{"num_hidden_layers": 16, "hidden_size": 192, "num_attention_heads": 12, "num_key_value_heads": 12, "head_dim": 32, "intermediate_size": 576, "vocab_size": 4096, "hidden_act": "squared_relu", "norm": "rmsnorm", "norm_place": "pre", "norm_eps": 1e-05, "positions": "rope", "rope_theta": 23900.0, "rope_fraction": 1.0, "qk_norm": true, "attn_scale": 0.21, "bias": "none", "tie_word_embeddings": false, "parallel_block": false, "extras": ["capped logits"], "init": "uniform", "init_std_qkv": 0.049, "init_std_o": 0.0, "init_std_up": 0.049, "init_std_down": 0.0, "optimizer": "muon", "learning_rate": 0.00214, "beta1": 0.9, "weight_decay": 0.17, "lr_head": 0.0096, "max_grad_norm": 1.0, "warmup_steps": 0, "schedule": "wsd", "decay_fraction": 1.0, "decay_shape": "linear", "final_lr_fraction": 0.0, "batch_tokens": [65536, 131072], "max_seq_len": 512, "doc_mask": true, "train_tokens": 493300000, "max_steps": 5206, "dataset": "wikipedia_en"}
Each number is 128 + 24 x the weight over its row's rms, rounded and kept within 0 to 255. Layers, rows and columns count from 0. The size above them is the row's rms in percent of the matrix's.

# layer 2 MLP up, 576x192, rms 0.0579, rows 214-318, columns 128-191
size [106 113 105 102 108 101 108 109  97 116  95 105 110  96 114 101  87  96  78  87 102 109 102 108  99 107 109  84 106 106 116 112 102  97  98 111  83 102  98  94 108  72  87 110 111 108  75  86  92 103 108  80 123  75 100  83  93 101  98  85 112  99 115  82 114  81 107 111  96 100  94  89 100 100 111  94 104  70  97 117  98 101 111 103 107  69 108  96  88  90 107 101  97 104  98  92 107 105  91 105 109  97  88 103 120]
[[ 90 133 102 114 111 113  71 113 154 148 128 114 113 162 165 147 148 145 145 129 115 100 117 117 114 137  73 149 125  96 156 125 134  93 139 121 105 136 137  87 159 123 108  92 127 125 130 161 115  80  98 104 120 101  90 120 128 111 122 120 126 176 154 150]
 [135 134 152  96 138 107 144 104 124 162 151 153  89 114 141 179  98 138 107 115 173 169 100 114 134 141  89 106 121  97 170 117 114 149 115  94 129 133 115 133 144 112 141 102  99  95 128  74 113 133 142 117 103 161 151 101  84 129 122 131 112 112 119 131]
 [124 155  98 113 146 124 132 141 136 172 120 180 145  89 136  94  95 143 152 141  89 105  86 145 125 128 125 158 164 170 104 155 157  92 189 108 109 131  87 104 157 117 122  87 107 142 131 129 149 115 142 133 115 126 150 128  88 116 123  95 180  93 113 130]
 [142 110 107 143 118 168  99 140 103  89  90 117 141  77 117 127 137 146 129 128 138 144 159 119 134 105 109 145 142 117 125 146 150  91 146 106 123 123  97 150  96 167 139  57 122 158 129 140 144 128 141 100 104 119 120 144 140 116 168 180  98 109 120 132]
 [163  97 104 117 120 132 137  78 159 123  77 147 129 108 124 143 121  82 138 120 149 137 146 104 133 126 155 127 125 200 136 157 128 129 138 122 139  68  89  84 145 157 116  68  99 163 130 125 135 151 106 170 126 154 129 132  89 114 134  92 125 164 136 135]
 [177  94 139 123 122 130 122 121 139  98 135 163 135 188 105 142  89 124 101 148 122 113 123  94 136 175 124  56 137 151 129 196 153 117 112 136 126 115 132 135 107 168 149 119 109 140 113 182 122 117 144 163 145 135 160  85 162 116 135 117 149 117 155 134]
 [158 153 154 136 159 196 129 114 125 156  94 112 116 139  97 147 140 121 111  90 129 133 133 122 110 108 123  93 132 124 143 159 134 161 105 107 119 137  78 136  59 144 140 107 111  75 108  79 131 153 132  87 121  93 131 121 109 104 156  90 144 122 140 102]
 [155 131 148 116 113 161 167  95 142 142 140 127 116 120 132 158 121 106 158 132 174 103 119 120 108 109 121  95 108 171 123 123 127 103 117 145 128 129 131 158 180 156 109 112 124 123 106 153 171  73 119 107 131 154 137 183 137 122  86 159 105 144 181 142]
 [129 165 127 154 139 132 123 103 158 144 113 128 153 135 123 123 103 135 139 155 138  78  90 137 148 143 121 140 142 111 138  99 123 164 150 102  80 103  91 137 122 102 133 153 120 113 114 130 143 162 165 139 146 139 140 141 129  79 134 104 108 162 109 166]
 [158 170 135 103 164 114 141 154 119 116 187 129 160  97 123 163 104 144 152 149 160 198 123  87 136  95  94 155 104 124 123 104 147 114 127 154 104 115 150 152 137 166 148 163 110 131 136 111 125 148 129 114 128 120 117 138 131 120 113 183  76 108 102 150]
 [141 149  95  79 138 169 150 125 117 126 143 115 124 101 117 160 104 122 115 132 106 110 122 113 135 138 171 132 118 155 104 107  99 141 165  86 151 128 113 107 105 149 134 145  59 121 123 113 149  91 148 105 163 147  91 138  91 110  62 175 106 128 106 108]
 [150 140 138 119 119  75 103  84 122 177 126 162 136 141 102 144 150  68 124 152 130 114 129 123 113 116 101 126 153 146 106 113 112 111 108 152 164 123 127 143 106 159  93 125 108 145 113  95 115 135 141 108 131 121 119 127 147 142 146  77 137 133 144 128]
 [148 108 151 115 157 138 183 117 141 168 171 165 118 141 117 143 104 106 128 128 109 134  90 164 151 126 136 106 140 138 131 144  95 159  93 163 134 126  75 103 105 135 134 108 120 117 146  90  95 166 129 192  81 104 141  99 106 129  89 132 168 130 105  82]
 [126  85 105 133  96 108 120 151  97  74  93 152 143 108 128 142 129 138 162 169  93 105 168 138 115 161 153 171 113 129 140 149 140 124 161 124 118 170 125  99 100 140 108 123 134 159 162 158  92 143 161 163 117 141 140 143 108 217 118 113 159 112 124 148]
 [105  95 125  95  85 119 128  96 158  98 148 106 155 117 126 164 159  49 114 153 127 125 117 128 108 109 147 146 109 103 128 131  90 140 111 118 137 103 122 119 166  97 127  97 127 113 129 129 161 139 133 139 114 106 149 138 138 105  91 135  84 103 151 145]
 [159 142 104 168  75 136 162 127 120 109 118 133 118 152 105 185 139 143 128 108  80 139 140 141 136  84 123 138 135  92 174 137  99 171 128 148 116 122 144 156 118  74 104 101 157 148 118 128 102 136 116 136 132 140  82 145 108 127 124 115 100 168 143 109]
 [151  93 122 160 144 143 150 123  82 148  92 143 158 127 130 123 144 184 133 135 135  80 121 116 148 120 143 131 136 133 101 108 109 118 110 144 132 121 137 138 151 131 177  82 101 157 149 125 124 164 124 112 127 139 143 156 117 144 102 100 146 118 115 138]
 [132 106 106  98 127 154 156 122 167 113 132 177 107 149 117 137 147  98 140 138 142 123 112 139 130 120  90 145 114 145 118 125 133 138 165 109 140 137 110 145 154 122 120 128 105  52 134 153 100 125 104  96 128 137 128  84 119 116 160 106 157 109  67 132]
 [149 132 136 125 137 120  88 111 136 126 111 170 152 108  88 115 148  91 146 119 116 141 119 141 109 131 136 131 105  97 126  82  96 144 169  96 120 141 139 114 125 148 121 166 145 138 131 153 179 154  95 145 149 121 144 105 118 142 133 120 141 140  86 144]
 [117  86 153 110 150 115 150  77 126 139  69  90 158  90 107 113 143 134 139 135 124  95 132 111 128 127 148 140 138 137 144 142 127 173 117 133 124 102 109 127 104 185  97 120 126 121 155 151 144 111  64 114 119 145 142 140 140 122 131 112 158 104 161 126]
 [128 133 119 114 127 144 125  76 145 120 126 130 138  85 119 109  97 105 109 134 113 149 132 133 133 150  89 126 128 118  86 124 103 153 114 100  96 116 105 108 184 111 117  99 124 112 118 125 127 127 129 112 109 160 147 139 121 143 140 118 115  84  98 116]
 [152 108 130 116 118 114 123  77 121 128 128 167 117  76 132 122 118 155 139 153 103 157 143 130  93 142 139 132 150 124 147 136  95 149 148 124 129 135 133 111 116 159  86 108 105 119 123  87 107  95 168  93 153 116  98 153  69 153 138 156  96 130  78 130]
 [132  80 128 145 139 156 126 195 117 187 103 124 150  94 111 133 137  75 111 101 113 111 120 129 129 136 143 125 113 132 109 140 109 160 121 117 141  90 131 132 141 151  94  81 145 150 158 112 163 144 148 151  94 133 113 159 133 107 149  55 136 127 121 117]
 [164 106 135 147  69 137  77  96 148 144 142 161 115 113 100 151 118 113 146 140 129 116 128 143  98 138 139 118 134 130  89  85 109 138 135 146  93 127 167 113 132 118 148  91 120 101 116 151 159 153 130 143 115 122 125 135 121 168 183 127 118 106 125 164]
 [156  98 123 175 153 123 107 138 134 149 158 114 155 122 128 123 163  76 161 126 143 116 131 151 139  81 147 111 164 152 163 139 118 108 140 136  91 114  71 132 130 164 155 106 143 155  98 149  97  64  97 120 106 114 100 111 123 159  93 140 122 111 143 166]
 [120 160 141 183 154 127 144  55 156 162 120 170 125 165 105 129 137  86  81 150 152 148 164 150  84 139 115 154  99 117 128 137 147 117 164  99 181 164 113 144 151 116 143  81 119 113 131 132 151 125  89 150 110 131  89  64 162 145 144 140 109 123 166 129]
 [191 116 148 157 132 131 151 101 150 123 107 102  91 100 138  61  99 134 163 102 138  93  99 118 127 127 130 155 111 177 164 117 139 158 119 103 107 147 110  99 166 180 115 103 106 120 138 152  73 148 132 141 120  98 172 124 123  99 127  99 150 124 111 129]
 [131 145 131 147 155 104 118 108 148 109 119 122 153 161 162 106 144 196  93 157 103 103 119 117 130 137 102  94 116 138 144 121  98 170 143 120 117 132 126 112 110 119 127 113 142 141  98 127 130 105 136 135 120 127 153 122 112 132 122 114 125 125 108 142]
 [140 136 142 195 137 161 140 128 131 161 172 142 186 132 138 133 123 135 125 143 132  98 139 158 110 139 100 143 107 176 107 126 139 142 134 150 103 127  96 112 139  92  61 107 138 136  97 142 112 147 115 109 114 142 118 120  99 123 126 104 161 126 108 106]
 [104 165 128 140  90 165 122 167 140 154 145 149 131 140  98 115 147 102  98 118 140 137 115  72 150 164  75 150 101 135 132 113 140 141 122 125 143 116 130 130 102 121 148 108 105 114 157  86 123 176 126 127 102 119 114 117 138 139 124  71 119 142 133 133]
 [128 133 120 111 111 101 144 118 118 106 157 107 127  78 131  79 118 111 125 129 147 143 135 137 161 121 138 115  65 142 132 118  90  86 128 127 127 112 110 142 157 145 106 143 144 125 138 143 122 112 108 147 137  99 176  93 124  99 124 107 143 142 114 143]
 [145 115  92  90 144 109 105  98 137 128 106 144  92 113 123 107 109 108 142 167  99 131 121  91 149 125 165 119 132 116 117 126  78 127 160 157 108 153  80  99 126 114  89 144 132 136 184 130 148 100 122 100 128 135 133 140 141  92 168  70 126 140 102 158]
 [106  64 116 126 129 106 152 114 139 152 147 142 102 118 149 166 137 125 143 123 120 102 142 162 174 129 123 127 124 141  92  98 106 121 144 165 161 118 108 108 138  95 148 104 148 146 130 103 142  80 157 118 107  88  93 103 175 131 122  79 143  95 167 176]
 [124  87 118 148 145 127 155 114  80 143 164 140  92  97 118  98 113 127 129 134 120 168 104 113 160 131 115 167 126 112 127 147 129 107 167 163 105 146 124 125 154 140 162 103  66 142 147 109 178 103 164  99 169 134 124 129 119 132 134 130 142 129 125 163]
 [106 134 121 115 139 125 109 115 113 163 126 120 164 136 127 149 168  85 171  79 115 113 152 143 143 135 176 164 120 109 106  85 131 108 132 126 148 140 159 116 194  91 119 131  85  89 115 114 109 141 128 133 168 102 127 144 152 118 127 106 140  94  55 110]
 [188 110 128 170 160 162 122 110  83 146 183  94 142 142 137 126 151 170 156 146 156  85 110 140 139  95 139 148 145  81  77 153 109 105 106 110 127 124 118 120 164 130 153 132 118 120 128 110 117 100  97 132 131 110 136 145 115 124 152 145 116 112 126 168]
 [106 101 138 110 127 131 110 127 120 122 151 142 127 145 114 129 140 157 146 145 120 117 149 104 130  83  81 150 127 133 136 166 142 147 140 115 103 123 110 100 120 131 178 170 140 156 114 130 112 133 106 132 152 123  46 144 116  86 135 121 128 139 157 128]
 [141  98 128 140 129 113 138 106 134 153 107 134 116  80 121 120 161 149 135 102 107 138 128 102  94 142 180 138 125  80 123 115 140 125 149  91 117 127 136  77 110 180 119  92  75  85 152 125 170 164 128 140 132 129 128  81  99 142 151 132 129 134 142 111]
 [136 111 127 141 112 119 132 123 160 107 122 137 107  75 125  74 101 119 164 129 115 121 130 136 132 121 103 101 174 125 117 171 114  99 138 145 107 113 124 136 128 124 107 151 131  93 117 125 168 151 169 108 125 133 165 123 116 116 146 121 115 173 140 120]
 [124 147 118 139 119 133 109 166 124 156 154 110 145 147 128 153 106 182 153  86 154 102 124 133  99 177 118 125 159 127 148 108 102 128 160 141 144 111 133 130 158 113 127 141 140 105 138 120 126 117 150 136 159 166 182 163 111 135 127 162 119 139 142 109]
 [113  81  98 171 137 134  74 147 134 106 116 143  85 144 140 140 133  82 114 125 125 119 140 135 136  92 129 102 169 142 166 166 120 118 140 114 109 167 103  87 153 111  90 156 160 125 129 107 138 108 178 166  99 135 135 106 122 159 127 110 101 113 136 155]
 [133 161 150 111 144 107 125 140 143  99 126 184  96 145 111 122 122 133  92 108 162 141 135 181 108 132 108 109  95 118 130 156 100 111 150 125 169 115 140 186 135 100 146 104 107 120 164 145 151 148 136 115 154 121 148 153  92 117 129 134 115 127 168 109]
 [145 120 146 146  97 138 131 121 168 139 118 135 140 125 118 164  96 159 147 140 106  80  45 118 144 143 127  97 139 128 117 108 112 152 137 162  99 127 108 129 151  93 171 145 127 150 145 110 118 144 116 142 120 104 121 148 178 139 104 120 112 163 181 140]
 [121 176 149 170 145  85 117 121 155 127 100 118 138 135 170 125 128 143 154 130 103 120 134 170 123 120 116 133 120 128 102 131 138 119 165 126 100 107  86 159 179 114 168 120 109 124 130 136 135 158 121 139 140 125 110 169 141 115  90 112 166 120 143 136]
 [126 116 113 114 107 131  87  98 145 118 166 103 156 137  79 153 172 106 143 139 119 165 109 157 132 153 116 147 131  95 175 112 151 132 112 141 136 158 115 137 119 129  95 126 124 110 116 108 121 137 129 161 162 135 116  89  97 141 125 144  75 116  92  99]
 [100 110 131 139 134 136 133 135 150 121 136 175 127 116 118 163 141 131 143 136  98 131 148 128 108 126 125 105 182 117  96 122 138 100 148 125 126 140  89 128 158 160 111  71 136 164 143 134 120 130 125 106 129 148  76 111  87  98 117  93 134 169 119  89]
 [119 144  70 188 125 160 140 131 155 102 148 112 147 125 120 158 115 114 118 159 108 103 161 129 136 179 164 103 141 142 131 131 138 119 103 116 149 118 105 129 132 134  97 118 159 195 155 109 130 132 144 102 136 123 136 139 129 124 106 111 100 130 131 134]
 [108 141 188 129 159  89 103 132 128  69 112 165 168 130 117 123 149 121 132 139 101 109 114 106 111 106 117 151 144  94 172 128 137 120 141  91  99 128  84 144 112 133 139 130 107  98 116  98 165  91  94 143 142 159 115 126  98 132 168 179 173 112 116 134]
 [123 130  65 115 125 115 115  93 144 169 134 136 101 142 155 102 119 145 112 107 102 136 183 149 139  97 146  67 133 137  92 157  88 112 162 111 156 128 109 112 130 117 133 127 104 133 134 152 155 123 126 147 161 134 165 100 183 153 130 140 152  99 121 139]
 [140 151 109  89 121 132 106 149 153 110  86 110 134 115 150 175 144  66 107 161  99 145 137 138 164 133 161 140 123 121 129 122 126 127 138 128  76 166 136 134 104 129 160 107 135 109 143 147 138 119 151 130 168 134 145 143 112 110 103 113 117 147 168  69]
 [137 120 142 112  85 111 156 164 130 126 121 123 157 126 108 104 122 171 124 130 128 162  98 134  99 164 139 144 117 172 151 174 153 124 107 131 130 134 147 141 170 165 107 107 117 113  99 149 144 139  97 132 124 153 131 171 114 166 124 100 122 127 123 130]
 [157 138 101 163 142 152 136 120 144 132 182 152  86 165 111 161 110 111 115 138 160 136  95  81 144 130 114 113 115 101 137 150 190 132 121 156 153 130 137 150  91 115 146 143 120 122  91 104 114 139 153 162 114 139 120 123 118 123 140 145  99  82 131 124]
 [137 176 117 163 161 107  92 136 159 167 136 165 143 177 123 119 155 160 132 106 127 157 174  98 128 149 141 170 135 122 101 131 137 145 130 138 148 169 164 129 155 103 141 153 157 146 131 128 121 145 133 144 127 107 114 166 154 133 108 100 146 150 130 122]
 [131 122 104 121 170  98 142  81 135 113 124 149 138  88 118 110 121 105 117 129 108 120 154 122 126 102 113 124 111 153 114 138 109 120 165 145 109 144 145 141 147 150 124  92 134 156 120  85 197 156 157 110 150 148 178 182 137 152 117 120 128 134 141 129]
 [ 64 143  90 108 134 120 136 121 132  95 127 120 138  91 125 140 167 111 138 143  88 150 170  86 136 150 111  90 158 152 138 117  85 142  99 166 111 143 126 115 139 122 100  80 128 129 110 122 141 131 141 156 131  91 184 131 138 156 128  87 188 114 128 120]
 [111 163 148 112 131 172 138 119 162 110 148  91 116 135 118 136 133 103 143  91 158  99  96 148 141 116 144 172  66 118 118  99 110 144 111 132 136 108 110 130 162  98 122 112 137 111  83  93 149 114 144  91 150 112 112 115 110 126 150 121 134 125 132 126]
 [149 109 123 165  98  70 123 137 125 120 122 128 133 119 145 124 109 117  93 123 175 150 121 146 157 150 146 176 143 125 126 151 160 130 153 130 145 142 166 132 123 114 144 119 117 111 157 122 136 136 147 106 130 140 161  80 134 121 151 129  93 112 135 115]
 [ 94 114 146 102 122 118 154 112 148  94 143  80  75  84 104 117 127 175  97 101 128 109 130 115 150 131 136 114 137 125  54 121 134 104 135 148  73 165 123  56 141 115 146 127 127 128 120 104 143 125 152  85 147 152 141 138 109 150 146  85 100 174 142 109]
 [ 67  56 143 131  98 135 136 119 142 125 125 160 142 143 139 159 107 153  95 138 128 124 137 143 141 140 148 109 154 155 129 134 145 138 151 121  92 132 121 128 167 105 131  85 139 117 168 120 149 162 130 108 115 151 140 152  86 119 120 124 152 113 142 141]
 [106 158  98 110  91  97 119 110 137 128 117  97 168 134 149 144 143 157 162 103 134 164 115 126 129 165 103 166  97 145 120 132 131  99 151 131 140  94 137 148 135 101 133 131 101 159 135 193 148 175 130 145 157 134 131 154 178 141 116 136 105 114 125 158]
 [101  76 136 158 107 124 100 119 124 154 150 198 111  86 116 137 154 143 107  96 141 140 122 101 104 144 129 145 125 114 162 146  91 173 149 153 123 129 113 126 151 145 154 161  83 145 150  84 131 115  77 135 109 128 110 118 166 119 149 128 112 108 153  95]
 [145 118 134 128 131 162 117 148 112 129 158 126 153 123 106  83 137 131 117 105 123 141 143 130 165 116 137 133 127 173 121 131 138 120 129 134 140 148 104 154 111 142 133 132 140 118 147 162 135  83 107  80 120 105 136 154 114 146 135 120 117 103 136 138]
 [118  90  91 175 135  92 125 130 122 101 139 114  94 108 153  97 128 110 105 106 168 120 133 127 109 136 157 145  99 136  87 132  99 181 143 156 118  98 118 145 120 138 149 122  94 136 114  97 119 175 140 104 135 115 169 109  83 139 125  98 153 189 120  99]
 [175 161 151 124 133 103 125 135 135 123 115 132 140 104 134 111 138 136 143 100 174 131  89 145 134 134 147 146 152 127 133 120 110  66 108 133 110 150 156 146 167 128 111 133 112 130 107 134 138 107 137 119 210  87 119 151 101 116 158 119 124 139 110 130]
 [168 103 156 107  92 122 108  98 104 136 137 154 110 114  91 132 156  95 117 110  87 123 143 113 158 112 160 122 116 145  96 104 144 109 139 123 127 156 154  98 132 111  76 117 123 130 113 157 101 106 111  89 135 151 153 116 146 119  97 111 114 131 123 153]
 [ 79 118  93 119 158  99 138 121 129 129 109 113 167 135 113 177 147 121 122 139  87 128 113 120  96 140 134 191 145 148  82 150 124 128 136 129 108  84 138 135 168  81 132 103 133 135 170 124 136 118 148 122 145 144 162 150 100 105 120  84 149 122 151  78]
 [105 155 101 141 119 116 111 146 102  89 125 118 126  98 103 129  86 121 135 108  79 165 116  88 150 126 167 125 113 159 100 135 183 126 140 117 141 119 186 123 137 147 130 109 124 116  97  90 125 141 149 118 142 144 135 113 133 149 105 136 101  92 154 126]
 [139  93 146  99 100 104 106 148 130  97 144 148 131 119 110 144 166  84 120 141 153 166 124 102 125 139 111 156 132 145 146 140 125 101 119 114 151 161 147  99 173 160  61 152 123  99  93 135 133 162 153  73 148 102  95 169 115 136 140 146 150 146 115 106]
 [147  75 117  74 113 156 145 129 173 145 100 110 110 153  94 116 111 123 150 170 155 161 137 120 108 134 148 144 135 146 100 125 134 116 136 125 127  97 131 112 123 152  94  62 152 105 160 113 165 159 105 138 156 129 127 150 142 116 107 134 114 136 136 133]
 [121 112 127 142 119 132  98 110 123 178 154 162 138 113 145 110 107 115 122 151  60 153 132 129 147 164 140 135 157 149 111  95 118 112 140 111 102 145 157 100 137 139  96  69  93 154 160 145 142 146 185 101 159 130 149 171 119  80  92 107 136 127 160 101]
 [166 102 121 156 105 170 124 109 155 108 137 147 117 120 126 151 114  68 134 137 130 110 117 113 138 117 134 102 107 145 102 147 127 115 143 126 116 136 106 151 154 109 115 124 132 116 104 123 136  76 146 145 109 110 144 152 144 171 142 101 125 104 102 157]
 [109 114 163 159 153 155 121 122  91 135 156 120  90 147  89 112 124 134 126 140 146 106 109 121 124 107 122 134 109 122 168 158 134  92 158 165 141 121 111 120 165 145  75 135  70 138 187 146 143 140 163 130 143 105 103 117 110 140 178 132 128  79 147  90]
 [108 139 126 135 128  82 143 127 172 165 105 142 118 108 106 152 156 134 123 157 127 132 140 145 158 149 141 132 134 137  70 139 100  94 109 127 156  81 116 128 180 143 150 168 144 100 130 144 148 135 135 115 132 131 135 126 123 116 115 180 102 107 140 114]
 [136 152  96 118 117 186 135 111 144 134 142 137 107 114  92 168 127  87 120 100 127 164 125 148 112 159 124 101 141 113 114 121  98  99  70 109 138 138 121 127 115 129  93  86 113 113 112 126 138 141 125 144  71 140 147 140  81 135 110  86 125  54 144 138]
 [131 107 128 148 169 146 112 110 154 145 129 141 155 140 160  96 124 109  74 155 129 117 131 147 115 146  89 125 123 130 158 105  90 164 148 135 122 145 121 150 126 113 140 140 130 103 106  92 162 131  86 146 130 140 129 112 157 144 161 116 104 122 130 135]
 [165 104 120 113 143 119 130 115 133 108 119 118 134 106 126 124 123 134 133 132 170 160 107 131 126 200 172 124 150 186 131  77 102 111 115 161 103 117 105 123 142 122 126 105 119 115 117 178 158 132 166 144 171 110 112 111  96 112 156 140 133 100 165 119]
 [112 163 128 120 110 120 119 136  96  94 148 150 107 133 120 115 157 135 144 135 124 144 126 135 157 168 136 132 129 122 179 115 140 112 103 134 130 161 114 162 134 124  96 106 147  96 105 125 118 160 132 152 140 122 138 110 138 162 113 136 128  91 142 115]
 [169 157 135 136 127 125 159 104  84  99 102 126 139 118 145 129 152 143 123 103 133 136 109  90 106 132 120 150 128 107  97 144 136 103  70 163 120 126 110 188 146 160 166 131  99  96 137  87 143 105 124 148 174 128 102 130 139 131 139 143 141 129 111  99]
 [145 127 149 154 110 102 145 100 133 143 135 138 153 141 150 113 149 111 140 165 145 156 137 170 150 158 116 150 121 101  71 141 121 145 160 128 128 131 128  92 122 153 147  99 129 112 145 126 141 178  92 123 125 119  98 131 145 106 146 150  97 152 130 112]
 [138 117 104 137 142  91 136 122 166 145  78 135 139 128 145 142 142 117 125 100 112 122 101 127 119 124 145 114 141 134 164 147  84 118  92 152 119 146 112  81 130 142 119 138  91 141  81 148 148 122  97 116 109 116 136 110 108 139 124 153 141 156 119 155]
 [195 117 136 106 116 166 102 110 163 143 144 130 116 148 138 109 117 176 122 109 102 148 126 100  89 110 115 116 148 137 114  95 149 108  97 118 172 161 165 162 152 151 131 124 153 136 121 127 111  91 108 126 127 127 122 137 120 120 115 168 124 107 142 107]
 [156  74  96 140 129 129 179  94 128 121 110 168 120 162 126 117 108 118 107 105 131 151 111 124 143 109  95 183 129 162 117 140 158  96 100 131  81 124 107 140 149 125 129 138 133 119 108 143 200 104 106 168 134 127 155 127 115 138 104 142 118 147  96 145]
 [102 124 148 128 122 144  91 125  98 162 154 129 136 145  94  90 137 123 151  85 106 131 117 118  89 152 117  96 106 147 150 150 123 132 145 115 120  89 119 130 162 150 102 109 109 114 101 142 120 114 129 125 140 105 124 144 118 119 158 167 117 123  87 104]
 [126 117  93 107 122  96  94  86 149 138 115 127  93 164 125 128 158 110 143 104 131 143 114 134 141 123 195 173 114  87 147 106 124 124 140 131 160 139 108 109 167 106 146 166  89 115 147 145 127 125 110 130 155 133 139 107  91 139 137 171 105  87 110 105]
 [ 97 115 116 141  99 128 146 163 146 171  97 152 138 125 112 138  78 141 123 112 106 102 107 125 135 119 119 123 153  93 112 180 111 128 120 142 103 157  94 149 141 114 127 153 120 127 117 111 152 181 154 164 174 138 122 118 109 150 119 140 143 110 138 135]
 [113 152 115 112 115 150 105 162  93 132 127 115 122 100  82 156 121  85 120 123 131 141 157 135 127 171 143 141  92 129 147 123 136 143 118 177  99 142 149 108 109  99 154 105 130 149 169 130 153 155 125 156 130 134  78 106 114 110 122 102 143  83 163 146]
 [133 152 156  84 135 136 145 126 156 131 168 153 100 132  74 153 106  77 106  90 129 174 149  88 141 143 118  95 104 144 130 179 126 143  72 149 135 119 154 139 128  97 134  56 106 101 141  93  89  99 118 137 117 173 122 121 151 149 107 164 147 130 140 101]
 [143 114 140 125 158 100 125 105 133 156 116 121 152 132 126 120 113 112 132 150 115 161 126 130 105 134 103 105 119 143 159 110 140 132 151 128 120 161 142 149 134 154 105 132  79 121 180 102 131 108 124 109 146 137 121 156 152 151 155 100  96 101  98 128]
 [112 182 147 131  94 151 131 124  96 143 147  95 106 106 157 147 105 131 127 108 107 141  82 116 146 129 125 150 125 142 130 122 160 136 111 130 120 118 134 167 161 100 132 116 124 147 136 131  97 123 122 150 167 111  95 123  94 149 162 109 141 153 114 101]
 [173 106 117 130 138 121  90 112 139 101 164 146 143 101  96 139  96 118 185 129 100 135 112 128  82 110 100 138 136  90 124  75 164  99 143 157 150 147 112 153 140 146 169 173 128 163 113 143 128 104 142  92 155 145 146 136  92 150 158 149 111 136 135 139]
 [130  75 115 138 131 116 174 109 156  97 124 120 158  83 140 152 114 123 128 117 126 121 107 184  95 111 154 159 109 164 112 128  93 133 152  91  87  98 166  91 133 135 132 129 144 122 126 158 128 128  72  94 129 116 124 155 128 156 161  99 147 141 156 143]
 [170  93 126  88 110 156 117  77 146 163  79 139 120 106 139 137 118 111 176 128 153 149 137 126  84 125 105 140 135 121 110 117 128 118 168 110  80 127 148 153  84 148 131 134 131 167 134 129 125 134 148 153 179 130 127 149 113 102 182 127 170 114 135 135]
 [130 149 131  90 145 128 104 119 146  98 129  78 105 134 154 104 152 125 155 113 138 106  65 116 121 143 160 130 129 168 166  81 154 174 150 103 177 100 141 124 151 123 148 130 148 155 163 111 122 110 124 129 116  98 134 111  74 147 106 137 103 116  74 129]
 [ 92 142 150 109  92 121 105 116 160 163 164 127 118 133 140 132 122 167 134 130 106 128 116 118 194 172 107 147  90 145 130 164 118  84 130 167 126 136 121 121 107 141  91 112 117 125 155 116 119 140  89  88 128 171 128 117 163 104  90 116 150 132 147 175]
 [139 102 120  94 120 119 123 106 117 160 115 121 110 141 111 127  93 142 151 105 124 149 109  97 164 105  86 172 149 146 110 112 139 148 143 147 163 156 119 116 140 149  79  99 129 180 120 144 138  87 156 138 160 150 150 134 136 129 106 139 133  85 112 126]
 [ 80 118 103 137 115 139 102  42  84  57 151 117 128 154 156 116  80 124 125 103 153 130 142 131 123 151 134 128 156 123 133 139 126 133 120 117  72 103 125 113 159 168 153 150 162 111 145 143 118 120 112 126 156 168 131  84 123 143 118 115 115  81 184 133]
 [138 160 146 163 143  99  95 135 115 169 114 172 139 126 154 138 124 129 133 166 109 117 112 143 175 111  98 125 121 153  99 164 121 111 114 157 131 166 118 169 152 133 136 165 136 100 133 152 123 140 125 142 115 124 100 133 143 121 121 130 124 125 135 128]
 [158 130 146  99 103 100  99 107 138 111 125 161 123 134 176 151 134  99 158 113 179 145 124 134 125 150 112 153  80 121 120 100 138 142 136 125 127 125 162 133 142 101 166 157 122 148 145 129 162 110  62  84 127 162 124 116 123 126 157 100 119 127 137 140]
 [124  77  87 117 143 115 161 119 171 128 153 110 126  60 123 171 114  95 144 176 110 122 135 137 200 142  95 115  94 102 131 137  84 147 150 170 155 164 115 135 145 116  80 108  58 149 129 117  84 123 117 187 113 132 148 102 149 100 143 169 121 122 143 141]
 [132 114 184  97 137 111 147 106 180 149 135  89 120 112  58 115 137 130 136 144 146 136 129 120 107 133 138 109 118 139 169  87 133 136 117 157 129 137 120 112 115 190 131 123 110 150 131 128  95 144 110 111 120 162 145 184 157 150 127 150 127  94 100 115]
 [121  68  70  80 143 121 113  83 143  93 145 166 120 100 123 136 140 123  82  71 123  87  97 131 121 162 102 128 118 126 118 114 105 110 137 144 131 165 120 143 110 154  63  98 132 125 101 132 167 160 111 149 115  85 138 152 104 111 115 139 136 127 149 159]
 [ 96 157 126 119 118 138 116  71 139 139  90 113 146 164 122  99 144 141 129 120 146  98 164 123 137  81 158 137 138  99 156  83  92 173 117 135 129 117 107 148 115 160  98  62  75 107 128  90  97 124 139 116 129 122  96  78 170 121 117 144 112 144 154 135]
 [119 149 143  96 102 105 140 106 102 122 187  94 114 129 143  91 134 111 122 104 104 151 144 114  80 114 136 140  84  97 123 120 116 157 137 129 120 130 156  95 170 113 163 130  73 143 112 120 170 101 140 109 139 113 124 115 139 119 158  79 124  84 105 138]
 [146 120 119 153 170 151  81 160 157 142 103 139 135 145 144 130 153 155 135  96 118 158 119 158 105 101 125 102 146 105 148 114 110 133 100 131 146 133 169 131 126 102 113 112 106 132 139 136 138 119  77 117 114 130 139 130 105  99 135  93  93 124 130 110]
 [119  50 130 116 119 148 113 179 165 115  96 154 116  86 115 119 143 145 151 119 164 111 149 113 126 135 109 103 159 143  94 119 104 121 165 105 111  82 131 143 131 151 143 109 144 119 109 132 159  90 129  92 145 126 119 127 193 122 135  85 118 175 136 139]]